Part of a small language model's weights.
Size: 16 layers, MLP 1024 GELU.
Architecture: LayerNorm before each block, no biases in attention or MLP, tied embeddings.
Training: a variant of Adam for these matrices, 4274 steps.
Each number is 50 + 12 x the weight over the matrix's rms, rounded and kept within 0 to 99. Layers, rows and columns count from 0.

# layer 2 attention query, 256x256, rms 0.047, rows 0-108, columns 128-191
44 40 48 55 57 56 64 49 49 59 46 51 42 49 49 60 38 46 52 46 42 36 49 44 55 54 44 60 42 53 48 46 43 42 50 49 46 56 41 48 50 53 53 62 57 43 51 51 54 53 49 51 57 52 58 48 53 53 53 60 45 54 46 49
59 50 58 45 51 51 41 51 50 41 53 45 45 43 47 61 47 44 59 57 38 47 59 51 55 42 60 54 45 63 52 46 52 52 53 53 52 31 51 56 53 55 50 58 44 52 50 52 45 51 51 50 53 63 52 48 44 48 50 60 45 64 54 56
50 42 55 47 55 51 54 39 58 33 53 45 53 35 47 65 48 41 58 64 52 43 61 53 55 53 59 60 29 66 50 49 55 57 55 47 47 46 31 54 52 57 45 53 47 55 55 53 56 61 57 53 42 57 37 44 60 49 65 58 52 50 57 43
63 49 55 47 46 55 24 58 42 44 44 58 60 47 48 42 49 55 43 54 45 48 53 56 45 42 51 57 43 51 48 45 69 47 59 52 41 54 55 58 47 40 56 42 36 48 42 49 47 49 46 47 41 70 50 57 50 48 62 37 45 56 56 54
53 27 68 34 70 48 60 57 44 34 52 47 79 38 54 50 46 55 56 71 51 51 56 46 37 40 56 37 47 47 60 50 51 60 53 58 47 43 45 45 52 49 57 42 41 56 48 47 47 37 74 41 54 54 60 39 37 65 69 47 43 45 70 43
63 58 51 43 62 49 48 62 53 38 66 49 61 59 54 43 48 29 38 44 48 44 50 57 45 41 55 55 60 45 58 55 55 54 52 51 50 57 65 58 51 43 55 50 56 62 44 49 50 40 44 44 38 47 66 49 39 48 47 54 36 59 33 33
59 44 65 41 66 60 71 56 48 44 58 46 58 40 66 50 47 37 35 63 48 45 55 29 55 60 51 35 38 50 51 59 57 46 42 43 53 43 36 54 58 67 55 39 63 58 34 73 39 39 60 68 39 46 50 50 35 54 62 59 42 41 73 46
63 67 55 49 44 61 29 57 42 31 70 53 42 46 58 42 46 40 43 43 49 53 68 44 56 44 55 66 38 58 55 54 68 57 32 38 61 45 58 80 55 41 46 65 50 66 36 35 46 45 35 51 35 34 57 38 56 43 38 54 30 64 35 46
53 34 63 33 42 54 51 37 48 40 51 49 50 37 54 57 40 47 54 50 58 48 44 49 41 43 48 59 44 44 48 50 31 54 71 47 44 44 25 57 53 50 70 51 51 51 60 21 56 45 67 28 38 59 37 36 63 52 65 59 36 50 64 52
71 58 58 45 58 61 58 53 55 41 60 62 62 73 60 46 27 41 44 67 67 66 46 49 62 51 53 37 48 40 67 51 62 50 40 61 56 46 68 60 47 51 53 52 63 58 42 47 38 41 26 51 52 39 45 52 31 37 54 63 31 20 51 43
30 57 43 55 50 41 34 55 35 69 43 62 48 44 50 50 49 45 66 52 65 41 48 47 46 44 44 59 64 65 70 45 50 56 49 59 40 39 57 58 53 51 55 50 42 65 46 42 51 50 41 48 62 44 56 45 45 44 50 48 58 55 34 56
61 69 24 55 49 49 58 49 52 49 48 57 44 62 56 63 86 66 41 53 55 45 29 53 51 60 41 43 45 55 38 30 53 47 43 56 57 52 67 45 62 55 35 40 58 44 48 62 56 38 50 48 64 45 45 48 49 49 36 49 50 56 33 64
42 42 53 45 53 44 60 41 55 45 56 36 46 40 30 56 40 52 55 65 48 42 45 48 46 44 55 60 46 59 42 64 43 51 63 30 53 51 37 40 35 55 57 59 40 38 50 61 55 59 88 45 32 58 52 42 53 55 56 53 55 50 64 41
54 50 59 55 52 54 46 43 37 40 59 44 57 36 59 32 41 40 51 44 65 63 42 52 47 44 33 38 47 61 58 56 60 44 47 40 74 36 51 59 46 33 52 52 50 59 59 52 32 41 75 64 38 55 64 57 47 45 49 51 57 31 59 39
46 34 43 47 42 53 67 33 65 63 39 28 51 62 44 51 64 56 67 49 46 48 45 48 46 69 57 53 48 59 34 59 30 51 38 53 62 31 60 36 60 66 30 18 52 59 37 57 67 62 50 53 74 26 28 72 66 54 50 39 63 50 47 46
61 48 39 36 39 24 57 50 40 51 34 45 45 37 44 69 64 45 50 47 42 33 52 74 60 44 55 60 57 63 52 40 55 52 57 52 33 61 38 46 54 52 34 40 40 39 64 59 62 56 64 36 57 59 35 42 58 55 48 67 49 59 50 64
31 43 53 56 15 40 29 50 33 51 27 42 51 43 56 58 67 63 49 56 42 57 31 52 58 51 65 18 44 62 34 50 54 54 61 64 47 40 27 45 66 53 49 50 38 29 46 58 54 40 63 55 63 64 44 52 69 48 47 51 41 49 76 53
57 16 69 46 66 67 50 55 45 35 63 49 48 49 62 43 47 46 52 51 63 64 63 47 40 39 51 55 51 45 52 58 66 62 57 41 53 46 50 71 54 56 61 46 59 68 30 60 48 31 59 48 47 61 70 68 51 38 63 66 29 48 70 33
61 58 41 56 50 55 68 57 69 53 42 38 59 49 48 62 50 31 65 63 39 36 52 70 60 59 49 45 58 47 42 28 56 41 56 73 37 51 68 67 42 55 47 52 35 37 68 34 62 55 39 37 35 38 24 55 53 57 50 46 53 69 51 53
49 34 53 38 34 44 46 46 49 59 52 35 37 50 56 50 54 61 46 67 45 42 40 53 34 50 63 43 36 51 43 54 28 69 50 49 31 55 38 46 48 64 55 52 39 35 56 62 54 39 53 37 41 69 53 34 33 64 59 57 51 63 51 38
59 60 31 60 41 60 40 59 53 59 42 46 48 71 65 41 52 56 51 42 64 50 42 32 58 49 43 67 58 42 47 48 41 53 26 65 49 60 58 39 55 60 51 55 51 54 53 43 57 31 26 67 54 47 30 62 46 35 40 60 68 49 38 56
55 41 45 47 41 34 54 49 37 51 51 49 54 52 52 67 50 54 82 42 44 38 42 56 36 66 66 58 48 43 54 59 42 51 58 52 57 53 46 31 64 73 55 47 49 36 50 61 48 68 50 43 77 72 70 43 51 66 70 55 37 77 36 50
45 73 57 29 45 51 58 53 40 46 33 54 69 59 62 39 47 55 35 53 39 43 33 39 40 58 56 26 17 44 61 53 49 60 49 56 49 65 44 51 75 61 48 73 48 43 41 49 52 32 47 57 55 60 37 66 40 54 55 59 49 63 66 56
43 54 39 49 57 64 49 64 63 51 44 61 62 54 60 56 32 48 43 46 31 54 63 23 37 63 38 61 32 56 52 42 51 39 61 58 40 48 61 31 68 55 47 58 55 47 52 69 30 70 31 57 39 48 53 55 45 56 64 45 37 47 59 47
59 63 40 28 58 76 60 50 59 52 58 38 72 80 55 42 68 71 35 56 34 39 30 30 37 71 60 47 30 45 32 55 48 44 45 54 62 38 41 43 37 64 42 63 51 42 59 62 46 63 63 37 61 44 34 50 61 45 59 37 49 61 36 56
55 54 74 57 61 53 49 51 59 51 58 63 44 58 55 61 54 40 42 47 59 48 35 59 45 60 57 51 45 57 60 39 39 59 66 40 41 43 37 86 67 59 53 45 71 48 61 41 25 57 27 43 32 64 49 62 39 56 59 48 37 44 65 52
59 65 46 55 53 46 84 59 51 54 76 41 71 44 39 37 42 54 45 23 69 53 62 45 68 42 61 29 39 44 66 60 48 37 48 42 37 35 64 34 54 38 55 36 32 46 50 25 46 62 30 43 45 39 65 54 51 51 54 35 49 37 59 64
54 49 50 53 53 53 44 65 46 47 61 59 43 56 43 51 47 41 41 64 55 37 55 62 34 40 58 60 51 43 42 48 40 46 45 49 53 58 49 49 41 69 59 34 54 38 31 38 44 63 55 35 44 38 59 41 57 67 53 71 50 57 44 39
70 30 48 41 52 51 67 26 41 51 32 40 77 55 69 74 68 69 60 56 26 38 42 56 37 83 60 28 43 43 47 29 46 62 53 52 53 39 30 34 54 74 20 55 29 31 76 49 68 78 70 47 45 62 56 35 62 66 56 50 52 45 57 68
35 65 43 65 63 49 35 47 55 42 53 54 39 40 58 49 50 48 53 31 51 57 58 30 47 58 60 38 62 53 46 38 47 43 32 58 56 42 45 47 53 50 61 51 43 45 52 39 59 50 62 35 52 41 45 51 49 49 57 56 50 33 48 41
55 29 49 32 51 58 38 71 38 48 47 50 49 71 45 64 69 59 64 60 62 47 58 46 56 20 35 45 50 39 41 38 45 68 42 83 52 59 46 44 64 31 59 56 60 57 51 35 56 34 37 64 63 55 43 55 37 20 48 44 46 64 55 47
37 55 45 52 58 66 54 53 57 58 55 43 23 41 66 73 60 43 38 43 52 61 61 65 60 42 54 35 35 46 69 70 38 43 55 64 51 46 71 52 45 57 50 53 43 64 42 49 54 42 33 53 58 40 58 51 67 38 52 44 47 50 54 70
54 36 59 39 55 56 52 61 50 58 55 62 49 36 67 43 49 53 43 35 56 63 66 58 60 59 39 31 39 48 61 77 51 29 42 53 49 36 65 62 48 54 66 40 64 70 36 53 40 44 31 63 41 38 65 53 55 38 56 46 38 24 48 34
32 59 59 58 35 63 48 64 35 36 45 60 40 51 64 54 43 48 50 49 61 39 43 68 64 45 51 48 50 46 44 52 76 41 56 43 54 40 42 59 44 50 58 52 57 50 19 44 62 57 46 45 70 51 44 40 56 45 47 54 31 59 34 50
56 43 54 41 52 54 54 42 80 53 61 40 35 49 47 23 46 34 78 41 64 52 42 52 49 53 54 26 34 52 72 38 63 57 40 64 54 52 46 50 33 50 55 44 41 48 69 42 50 30 41 74 38 23 54 42 63 46 54 43 50 59 50 44
53 51 50 67 32 27 58 42 59 51 40 44 49 51 46 58 62 55 50 60 44 53 43 45 43 37 48 30 57 54 37 45 40 55 58 76 46 59 41 53 55 52 51 40 40 53 81 52 63 41 46 52 61 67 59 44 52 63 49 54 57 51 54 51
33 44 43 25 42 39 54 14 47 62 58 30 41 43 33 43 56 50 67 59 41 54 54 57 33 42 47 59 54 59 54 64 41 73 61 55 35 59 50 48 42 49 49 57 20 53 67 52 58 63 70 45 53 54 65 52 62 58 56 35 65 48 68 26
51 54 73 41 47 52 37 61 45 40 70 45 35 49 35 43 41 48 44 39 43 70 74 56 54 44 33 45 59 44 65 46 58 31 45 46 56 61 55 39 34 43 55 62 96 62 33 59 24 48 37 41 42 50 23 36 63 51 49 59 29 67 44 62
33 44 44 63 43 56 37 48 39 38 50 43 23 47 72 54 51 66 56 45 39 61 66 64 45 38 44 46 45 53 64 35 51 51 51 66 26 56 41 53 33 48 54 38 56 41 59 39 43 38 32 53 44 50 36 44 37 29 52 46 03 19 62 40
71 34 70 60 47 53 51 33 56 42 58 40 49 40 30 58 53 55 57 43 38 50 65 67 34 41 53 51 36 51 34 51 33 34 29 39 42 46 58 48 60 51 43 38 53 45 65 48 25 57 59 37 43 49 65 50 39 48 57 54 32 51 62 41
45 39 53 52 51 33 47 45 34 42 53 56 37 44 41 70 42 48 49 51 49 54 59 56 48 42 55 58 60 39 54 24 55 58 39 24 48 40 46 59 54 50 44 39 43 66 42 43 38 54 48 40 49 60 55 40 43 56 57 50 21 39 53 38
57 61 22 48 68 56 68 57 46 54 41 49 78 30 45 58 48 55 74 56 49 46 39 26 35 50 50 79 41 40 38 60 58 50 59 61 55 64 67 50 42 69 36 66 26 29 65 67 54 51 45 62 70 68 63 56 62 59 62 58 55 78 54 46
44 47 42 50 34 54 49 46 48 40 53 27 25 55 43 45 61 27 59 48 44 23 44 65 43 73 49 21 25 49 61 43 36 62 39 63 60 43 45 51 58 45 41 51 53 53 35 61 40 42 46 43 50 50 41 51 60 53 54 39 56 59 45 58
70 72 49 50 59 49 53 50 52 49 61 61 35 34 70 54 48 69 51 52 54 51 51 44 61 45 63 53 52 56 58 45 52 37 46 34 48 49 54 47 34 45 65 37 67 67 46 52 37 43 37 53 44 33 52 40 47 35 54 52 44 30 53 68
53 11 50 61 64 38 44 35 66 47 58 58 27 47 61 47 84 55 50 56 58 55 55 38 64 60 47 56 66 49 47 65 47 57 61 32 27 51 38 32 41 40 53 41 48 43 37 35 48 58 37 29 17 51 67 68 45 52 50 46 34 37 64 23
48 38 53 43 58 48 19 38 55 50 20 62 54 52 28 60 67 37 41 61 77 33 49 53 44 38 46 47 86 46 40 45 59 36 51 38 54 58 64 51 57 52 44 41 53 61 40 52 43 41 62 53 46 49 32 50 58 54 56 54 52 53 48 46
47 38 58 51 55 35 38 44 38 29 61 54 40 35 60 57 49 62 51 42 65 50 53 39 53 33 70 56 50 53 45 35 44 61 72 32 58 58 44 45 54 48 45 42 19 49 31 37 65 51 54 61 60 53 45 53 47 67 64 39 57 35 56 43
49 57 58 53 53 53 56 52 50 25 66 32 46 61 42 53 52 60 56 44 49 50 34 50 74 44 53 27 34 54 61 55 28 59 51 63 73 49 57 63 43 69 62 57 45 60 45 48 53 28 42 54 50 42 30 46 59 55 38 49 61 46 60 53
53 54 51 55 53 83 49 51 41 45 49 32 74 65 67 43 38 72 57 47 47 54 16 35 65 54 64 53 49 39 64 64 61 40 34 61 58 34 51 47 63 74 62 73 65 39 45 48 56 62 36 37 43 46 50 31 39 42 64 57 67 54 43 59
53 63 68 38 36 33 58 54 42 62 41 64 43 55 32 61 37 61 64 31 51 50 49 57 66 46 50 60 49 56 69 42 30 35 52 46 49 54 40 64 39 44 69 29 62 56 50 56 36 50 52 50 58 49 47 40 61 45 35 58 55 29 56 45
65 52 61 48 54 48 44 58 60 35 60 46 61 33 35 46 59 84 47 57 39 35 46 44 63 38 69 46 50 55 45 58 53 49 44 62 27 48 52 43 60 44 46 56 47 37 59 57 50 50 46 45 41 56 30 51 61 46 50 59 74 82 44 65
50 63 64 50 61 56 60 61 63 48 68 53 61 42 55 65 59 59 55 48 35 50 50 48 39 52 67 51 49 46 55 42 46 41 30 61 42 43 45 29 44 54 61 52 35 46 59 55 48 44 50 52 55 48 30 67 49 45 42 61 56 52 41 55
53 26 50 53 59 36 49 48 44 55 55 45 45 33 72 55 65 64 54 54 57 54 46 15 38 41 49 54 31 73 35 56 37 47 25 56 39 32 33 58 56 43 58 33 30 52 52 58 51 46 56 63 47 41 50 57 45 53 51 56 48 37 61 50
58 25 37 57 50 47 72 58 41 38 52 49 54 33 48 58 65 47 41 59 46 59 62 48 66 65 54 68 55 35 48 39 63 47 51 50 48 62 56 55 53 51 60 29 37 43 58 51 65 57 61 58 43 55 48 49 29 47 55 38 40 46 40 58
30 47 63 48 34 55 39 52 59 63 46 60 63 55 34 59 78 60 51 61 39 63 58 40 31 43 49 27 56 30 49 65 50 48 43 66 31 50 44 59 59 37 46 55 41 42 82 42 51 31 43 48 35 60 24 68 50 44 38 58 74 33 67 18
51 50 39 32 53 40 54 51 45 65 71 42 59 38 65 32 65 52 50 38 65 44 48 36 49 48 59 55 63 46 60 61 65 48 54 54 59 68 58 51 53 55 57 47 68 63 34 62 71 41 64 60 53 50 56 44 34 45 58 51 43 41 43 44
27 54 36 51 50 51 51 44 48 45 69 35 69 31 57 59 61 52 56 20 57 48 40 39 45 51 58 55 57 54 73 44 43 37 39 54 37 48 24 34 51 66 35 29 60 45 40 70 34 54 56 42 47 57 50 73 65 40 82 67 42 33 62 54
43 48 46 65 37 55 31 42 51 64 46 39 40 52 62 48 42 56 10 46 68 46 60 13 42 53 44 57 65 55 45 48 50 48 58 41 71 54 51 33 87 50 37 80 57 44 49 48 46 52 33 32 50 61 58 39 57 58 50 52 54 54 48 58
81 71 34 56 43 57 71 47 53 41 53 55 49 48 55 62 49 49 44 41 48 59 66 71 62 81 65 36 42 47 44 46 56 40 60 42 71 51 65 38 24 29 42 33 26 45 58 65 66 51 54 55 50 36 33 32 44 47 60 22 32 59 32 44
40 65 51 39 50 63 40 58 44 50 57 67 54 35 63 59 52 43 57 56 36 58 39 46 32 46 62 53 47 48 40 64 39 42 32 43 35 42 53 59 39 44 34 34 38 41 45 55 44 48 39 53 43 64 48 48 48 57 63 48 39 40 51 48
51 49 56 79 58 62 51 32 52 54 51 52 36 57 47 46 31 32 51 52 55 67 69 62 63 64 33 77 50 47 35 32 69 52 62 61 58 54 61 48 56 49 47 63 47 52 19 59 48 29 41 56 57 57 45 57 76 50 60 41 53 40 47 36
56 52 54 59 59 52 39 62 63 59 57 49 63 58 67 63 61 56 49 51 40 45 49 41 41 61 69 42 23 28 34 30 31 24 42 63 37 45 48 45 61 57 37 47 40 22 51 46 68 69 20 59 48 49 47 50 36 38 49 59 41 38 36 61
54 44 52 56 19 50 23 71 77 56 58 51 46 70 46 62 56 36 43 47 61 35 61 67 53 52 50 61 70 44 51 62 55 45 55 65 54 81 43 54 44 43 66 49 52 47 46 31 50 40 45 39 47 55 38 54 51 53 38 63 63 68 44 53
52 69 46 48 50 27 39 45 41 61 51 58 57 32 45 55 62 51 39 52 37 38 52 43 34 57 43 84 38 42 42 52 41 37 60 28 35 46 49 44 77 57 30 47 49 31 58 45 45 69 67 48 54 59 53 69 45 52 53 33 55 39 52 48
51 39 50 32 38 62 39 53 50 49 51 74 56 52 53 69 58 40 51 62 51 48 37 44 35 35 50 55 55 33 48 46 57 62 65 53 54 57 48 47 46 71 46 70 72 26 58 35 49 58 65 40 50 64 75 54 50 61 45 55 50 57 30 33
66 25 38 13 22 68 47 34 39 42 24 37 83 48 53 63 37 46 68 73 65 52 37 35 14 39 42 73 64 56 42 50 54 65 70 50 57 58 63 42 63 91 17 79 57 24 68 22 42 76 74 39 45 86 69 19 69 48 59 80 56 56 33 20
48 49 43 25 29 61 54 40 51 40 43 59 57 56 39 67 57 43 53 70 48 52 47 51 22 51 54 57 58 47 39 54 58 65 65 55 57 64 34 46 55 78 28 70 66 28 76 24 47 63 60 48 61 71 52 29 58 67 61 64 43 72 35 43
62 38 38 47 55 50 52 58 52 45 46 38 43 53 55 40 42 49 46 51 54 65 42 51 70 54 44 44 46 47 57 61 50 36 48 49 52 39 43 49 47 55 48 48 53 37 47 42 51 48 38 59 49 52 31 32 46 38 62 67 48 62 41 70
56 65 42 39 36 70 73 47 63 52 31 38 68 49 38 64 43 43 53 77 47 51 44 53 39 37 49 54 48 57 34 45 61 77 49 39 51 55 52 53 54 65 29 55 55 34 58 35 48 51 53 46 62 72 46 26 67 75 57 58 52 54 36 43
51 46 71 54 58 49 50 55 63 54 50 49 42 46 73 73 34 50 48 41 59 55 43 52 72 59 49 57 41 54 65 58 45 32 41 38 22 50 44 48 69 34 51 52 64 64 52 57 64 50 57 60 48 49 51 51 46 45 37 62 48 64 48 60
59 43 48 62 53 66 56 43 21 51 31 57 52 53 45 47 43 59 33 61 47 40 43 66 46 59 47 43 52 49 43 46 51 55 55 62 60 52 42 43 53 65 47 67 54 38 23 48 46 47 41 51 54 70 57 33 56 57 54 37 53 56 52 50
68 52 54 36 40 46 54 64 38 37 41 59 45 66 77 60 45 48 45 43 35 58 46 49 43 42 53 66 53 42 56 61 61 44 35 62 49 63 39 45 52 44 49 40 76 52 52 57 29 45 55 58 54 47 47 38 53 71 51 82 47 70 36 53
54 60 43 49 17 42 42 36 47 59 52 53 53 50 41 58 42 30 58 68 38 51 43 52 22 43 39 49 49 54 31 49 34 58 59 53 64 34 50 57 51 73 48 50 41 73 57 60 48 46 58 55 59 78 56 36 47 75 56 54 67 52 29 36
59 40 31 47 32 42 54 72 49 36 56 59 45 45 80 57 41 53 49 36 62 55 73 57 68 42 39 50 36 36 34 58 34 38 67 59 51 53 55 64 83 51 54 55 64 62 45 60 51 28 59 74 64 44 44 75 45 36 40 66 41 58 43 54
30 49 47 38 64 38 50 59 49 46 68 40 46 43 69 49 52 63 60 36 50 57 38 45 72 51 54 58 46 68 63 62 38 48 38 51 36 38 32 46 35 43 61 45 40 65 30 44 41 43 30 39 55 51 57 46 17 25 60 30 38 40 56 59
33 50 41 40 56 50 42 40 57 54 40 29 52 65 38 38 81 73 30 57 75 48 48 52 38 53 56 38 59 39 52 60 60 50 51 57 41 37 43 37 44 55 45 39 60 39 47 54 37 24 53 32 31 40 35 57 50 39 48 25 57 56 63 60
50 56 57 47 67 70 41 58 74 61 59 36 55 38 42 58 41 58 56 61 42 41 52 57 48 45 48 39 52 57 56 25 25 71 68 46 37 73 57 41 37 30 44 37 49 28 46 50 35 56 42 41 67 66 43 27 45 71 60 55 35 63 60 51
52 45 52 55 52 55 60 53 56 36 42 61 55 47 42 43 52 60 48 41 58 50 47 41 56 76 46 23 28 47 28 52 46 60 67 41 56 29 52 48 38 59 55 60 57 61 68 35 54 33 51 54 40 51 57 60 49 63 63 41 35 46 55 45
42 39 66 52 65 52 57 44 33 53 36 42 67 64 55 46 73 67 45 40 35 24 52 57 49 67 54 62 48 51 46 60 74 50 53 61 68 49 45 34 31 55 50 30 60 44 57 39 46 43 58 40 54 59 43 44 52 62 62 34 37 52 39 63
56 51 44 43 35 59 54 53 26 51 39 67 55 51 49 46 59 58 75 68 44 55 48 51 38 47 52 53 59 57 59 42 63 58 34 62 53 49 45 48 44 56 46 52 36 50 51 44 51 33 76 22 52 74 77 35 65 62 51 82 61 47 64 40
48 63 52 63 48 63 42 46 48 53 60 36 44 55 49 47 40 51 45 57 45 34 45 83 56 48 45 47 51 34 53 48 50 72 39 54 51 43 50 37 31 56 53 51 51 48 31 54 46 42 53 35 48 49 46 22 65 48 43 52 66 30 54 33
63 43 40 38 43 41 39 49 34 25 49 76 33 56 46 64 49 36 58 67 65 54 51 22 44 36 51 74 58 39 36 66 67 54 56 37 50 63 24 46 67 70 43 50 74 37 44 55 56 54 59 49 55 68 63 52 57 54 51 56 51 52 66 08
44 60 35 53 53 59 37 63 49 69 41 57 41 55 43 51 59 39 55 39 51 40 34 74 41 64 49 37 56 53 39 50 45 51 54 33 50 45 73 50 32 47 59 44 54 56 51 43 75 51 53 74 74 56 63 47 56 68 41 43 52 48 37 58
59 55 57 39 43 60 54 50 48 39 49 36 49 41 33 76 49 57 68 53 58 37 58 50 49 53 43 51 73 46 36 56 63 71 85 43 58 55 47 56 36 68 45 54 49 36 64 33 48 54 66 59 61 64 59 51 46 62 49 69 55 50 47 50
45 48 47 51 42 43 40 70 52 48 63 64 36 52 41 51 61 40 44 30 42 44 46 62 61 45 48 38 47 63 69 47 35 54 40 43 56 33 64 45 34 38 54 48 58 53 32 47 47 50 29 64 36 52 50 48 58 30 36 47 37 47 75 70
66 50 46 24 64 60 45 50 51 68 45 41 41 59 45 44 59 50 41 67 54 33 35 56 34 68 70 75 51 53 39 65 70 46 34 43 57 56 45 30 57 52 51 44 63 37 55 53 51 45 43 27 38 54 56 42 50 46 65 41 45 75 49 47
57 83 44 50 46 59 59 38 46 58 50 70 32 67 27 09 45 70 31 38 55 48 50 45 34 78 64 11 43 64 38 64 62 42 60 43 56 52 27 51 50 55 50 45 71 48 35 38 65 45 36 38 53 66 18 46 59 69 37 16 56 48 36 35
61 51 44 50 63 51 69 57 66 53 56 48 65 32 36 38 26 51 49 49 36 40 39 46 66 51 64 87 53 48 36 38 42 37 64 35 38 79 58 52 36 43 48 32 74 37 55 75 43 55 31 51 37 78 46 57 62 35 49 41 42 61 56 46
55 66 43 49 76 70 74 45 56 71 42 58 51 52 54 40 76 60 48 40 45 17 53 63 52 76 63 60 55 54 48 50 45 36 42 37 56 49 39 62 48 29 57 31 58 64 43 72 33 53 36 54 64 40 40 36 41 61 57 20 39 61 32 64
63 45 43 60 49 61 41 34 57 31 75 53 61 34 51 40 43 73 52 45 48 57 60 52 47 43 53 49 80 44 60 46 34 45 48 56 33 50 53 68 56 57 53 39 28 60 74 57 41 55 63 81 52 60 41 57 35 75 65 83 41 29 73 49
37 62 54 57 70 40 54 54 51 70 53 41 55 68 96 60 28 73 46 18 38 57 49 50 64 50 38 46 41 67 55 64 42 50 35 68 35 35 57 69 47 16 42 42 28 43 37 47 46 66 36 72 57 33 54 41 18 51 74 57 64 66 49 67
48 44 53 50 36 63 35 44 38 43 45 41 43 51 34 44 57 37 49 50 57 62 57 58 40 46 68 62 62 39 46 65 68 46 52 44 33 62 64 54 45 59 44 56 55 48 47 53 52 57 56 52 35 62 42 53 46 54 42 63 45 34 51 44
44 65 39 31 53 59 83 35 50 67 29 47 78 67 44 73 58 67 78 53 34 42 33 58 33 62 58 47 71 76 39 37 67 52 82 64 61 58 41 35 23 67 15 50 42 21 48 44 56 71 61 41 66 67 38 30 66 62 69 55 55 69 46 64
52 44 51 53 46 31 72 36 42 62 35 50 37 50 58 47 52 59 49 42 55 51 45 53 47 50 74 60 54 50 34 56 50 42 46 37 44 63 47 53 69 64 36 65 48 48 47 47 38 44 71 32 36 46 52 53 41 52 50 50 46 67 32 28
34 35 42 69 60 64 63 31 57 45 50 59 44 40 46 64 39 40 62 43 38 54 49 38 44 28 49 55 60 32 59 28 41 55 43 45 49 52 39 41 40 37 52 58 33 53 43 53 45 43 50 63 34 45 44 68 32 47 56 32 60 32 72 54
44 48 78 56 36 37 31 47 49 52 49 49 52 44 39 68 40 46 51 35 59 63 44 50 58 33 51 42 51 59 66 64 31 78 16 62 65 22 61 73 37 42 72 52 50 61 38 53 49 23 36 47 56 43 51 35 59 52 55 78 35 37 72 60
42 43 45 66 56 37 33 68 61 45 74 33 53 41 71 68 17 57 41 39 46 62 73 17 57 48 43 44 49 45 59 59 38 14 28 43 38 27 81 74 50 39 76 39 28 79 36 65 47 28 27 49 73 25 45 78 37 14 56 57 54 32 93 51
51 35 45 45 71 46 55 45 51 56 49 59 40 21 46 73 42 55 56 58 39 43 40 40 64 52 70 38 43 62 55 47 51 41 35 55 53 42 55 25 46 44 51 49 47 50 44 51 70 45 59 52 61 39 52 42 52 54 62 49 46 42 47 60
51 35 32 44 45 49 38 46 41 36 31 56 59 55 54 51 32 56 46 61 62 52 49 41 53 53 64 39 60 51 49 55 57 51 72 51 58 41 27 34 56 64 42 72 54 42 43 21 57 51 43 53 38 49 30 54 55 48 57 71 31 87 64 52
36 44 49 48 56 57 54 36 47 59 49 51 45 50 65 60 24 78 69 49 39 41 43 70 17 65 43 51 51 54 28 35 53 49 43 57 47 34 67 43 59 52 61 73 63 35 51 64 64 56 35 70 42 68 29 31 43 50 80 54 55 54 53 67
36 38 25 36 53 63 41 47 67 69 62 56 44 58 48 48 36 45 57 39 50 36 28 47 54 56 31 62 62 43 57 38 52 58 36 55 19 54 56 22 43 38 44 49 67 38 57 54 41 53 62 58 56 49 40 47 65 58 36 53 41 57 59 39
33 42 56 64 53 52 65 45 49 49 46 51 34 30 43 50 22 46 48 44 54 40 81 48 65 49 52 52 47 31 46 51 54 73 53 73 65 58 69 39 34 34 58 37 41 63 33 58 51 31 41 58 43 25 68 41 39 39 49 43 42 56 40 54
57 47 48 54 55 28 18 56 56 38 44 51 39 43 56 59 46 44 54 53 59 55 49 38 69 38 48 35 33 49 46 41 71 58 51 74 53 48 38 55 66 74 40 46 21 64 77 41 61 25 51 31 49 53 53 77 35 54 52 70 24 63 56 49
77 30 66 49 54 50 38 72 42 55 47 59 42 60 54 47 53 59 64 40 79 63 54 48 54 49 41 53 57 61 59 59 38 43 41 34 46 57 61 46 60 64 34 30 56 59 51 44 43 70 62 35 49 50 44 43 53 60 47 92 37 42 55 52
36 51 54 52 36 55 20 72 68 51 59 31 42 52 53 52 47 51 38 26 42 64 48 43 34 38 46 30 38 48 46 56 15 44 47 54 26 41 70 58 79 49 46 43 60 50 66 73 57 45 54 71 55 35 69 65 37 67 54 55 59 39 41 28
47 57 59 59 66 37 58 46 49 63 42 54 78 60 65 48 32 64 57 45 55 31 40 61 53 52 49 58 45 69 71 54 39 48 55 69 43 47 54 41 44 41 53 49 63 44 44 48 20 61 29 56 51 45 47 31 77 38 61 49 49 66 42 83
37 51 60 41 80 73 45 56 58 41 66 55 49 46 57 61 25 45 51 59 61 53 42 51 46 46 46 43 45 49 68 82 42 64 43 37 52 42 42 43 46 43 48 38 96 47 55 52 43 44 60 60 23 46 49 48 41 61 49 52 50 76 54 50
49 61 45 32 55 57 51 62 49 61 51 16 40 66 72 51 50 70 54 55 37 57 44 62 43 55 43 73 41 67 46 40 68 44 77 57 51 46 47 31 36 50 58 47 56 71 34 45 39 41 46 68 52 53 36 63 39 51 78 20 55 60 64 51
63 50 44 39 25 42 28 53 40 40 33 45 68 61 47 67 50 39 54 68 61 49 41 38 75 40 57 45 56 63 80 49 43 57 45 51 30 59 41 69 65 54 33 51 36 54 48 31 36 40 48 53 42 49 47 62 41 49 51 74 66 38 56 59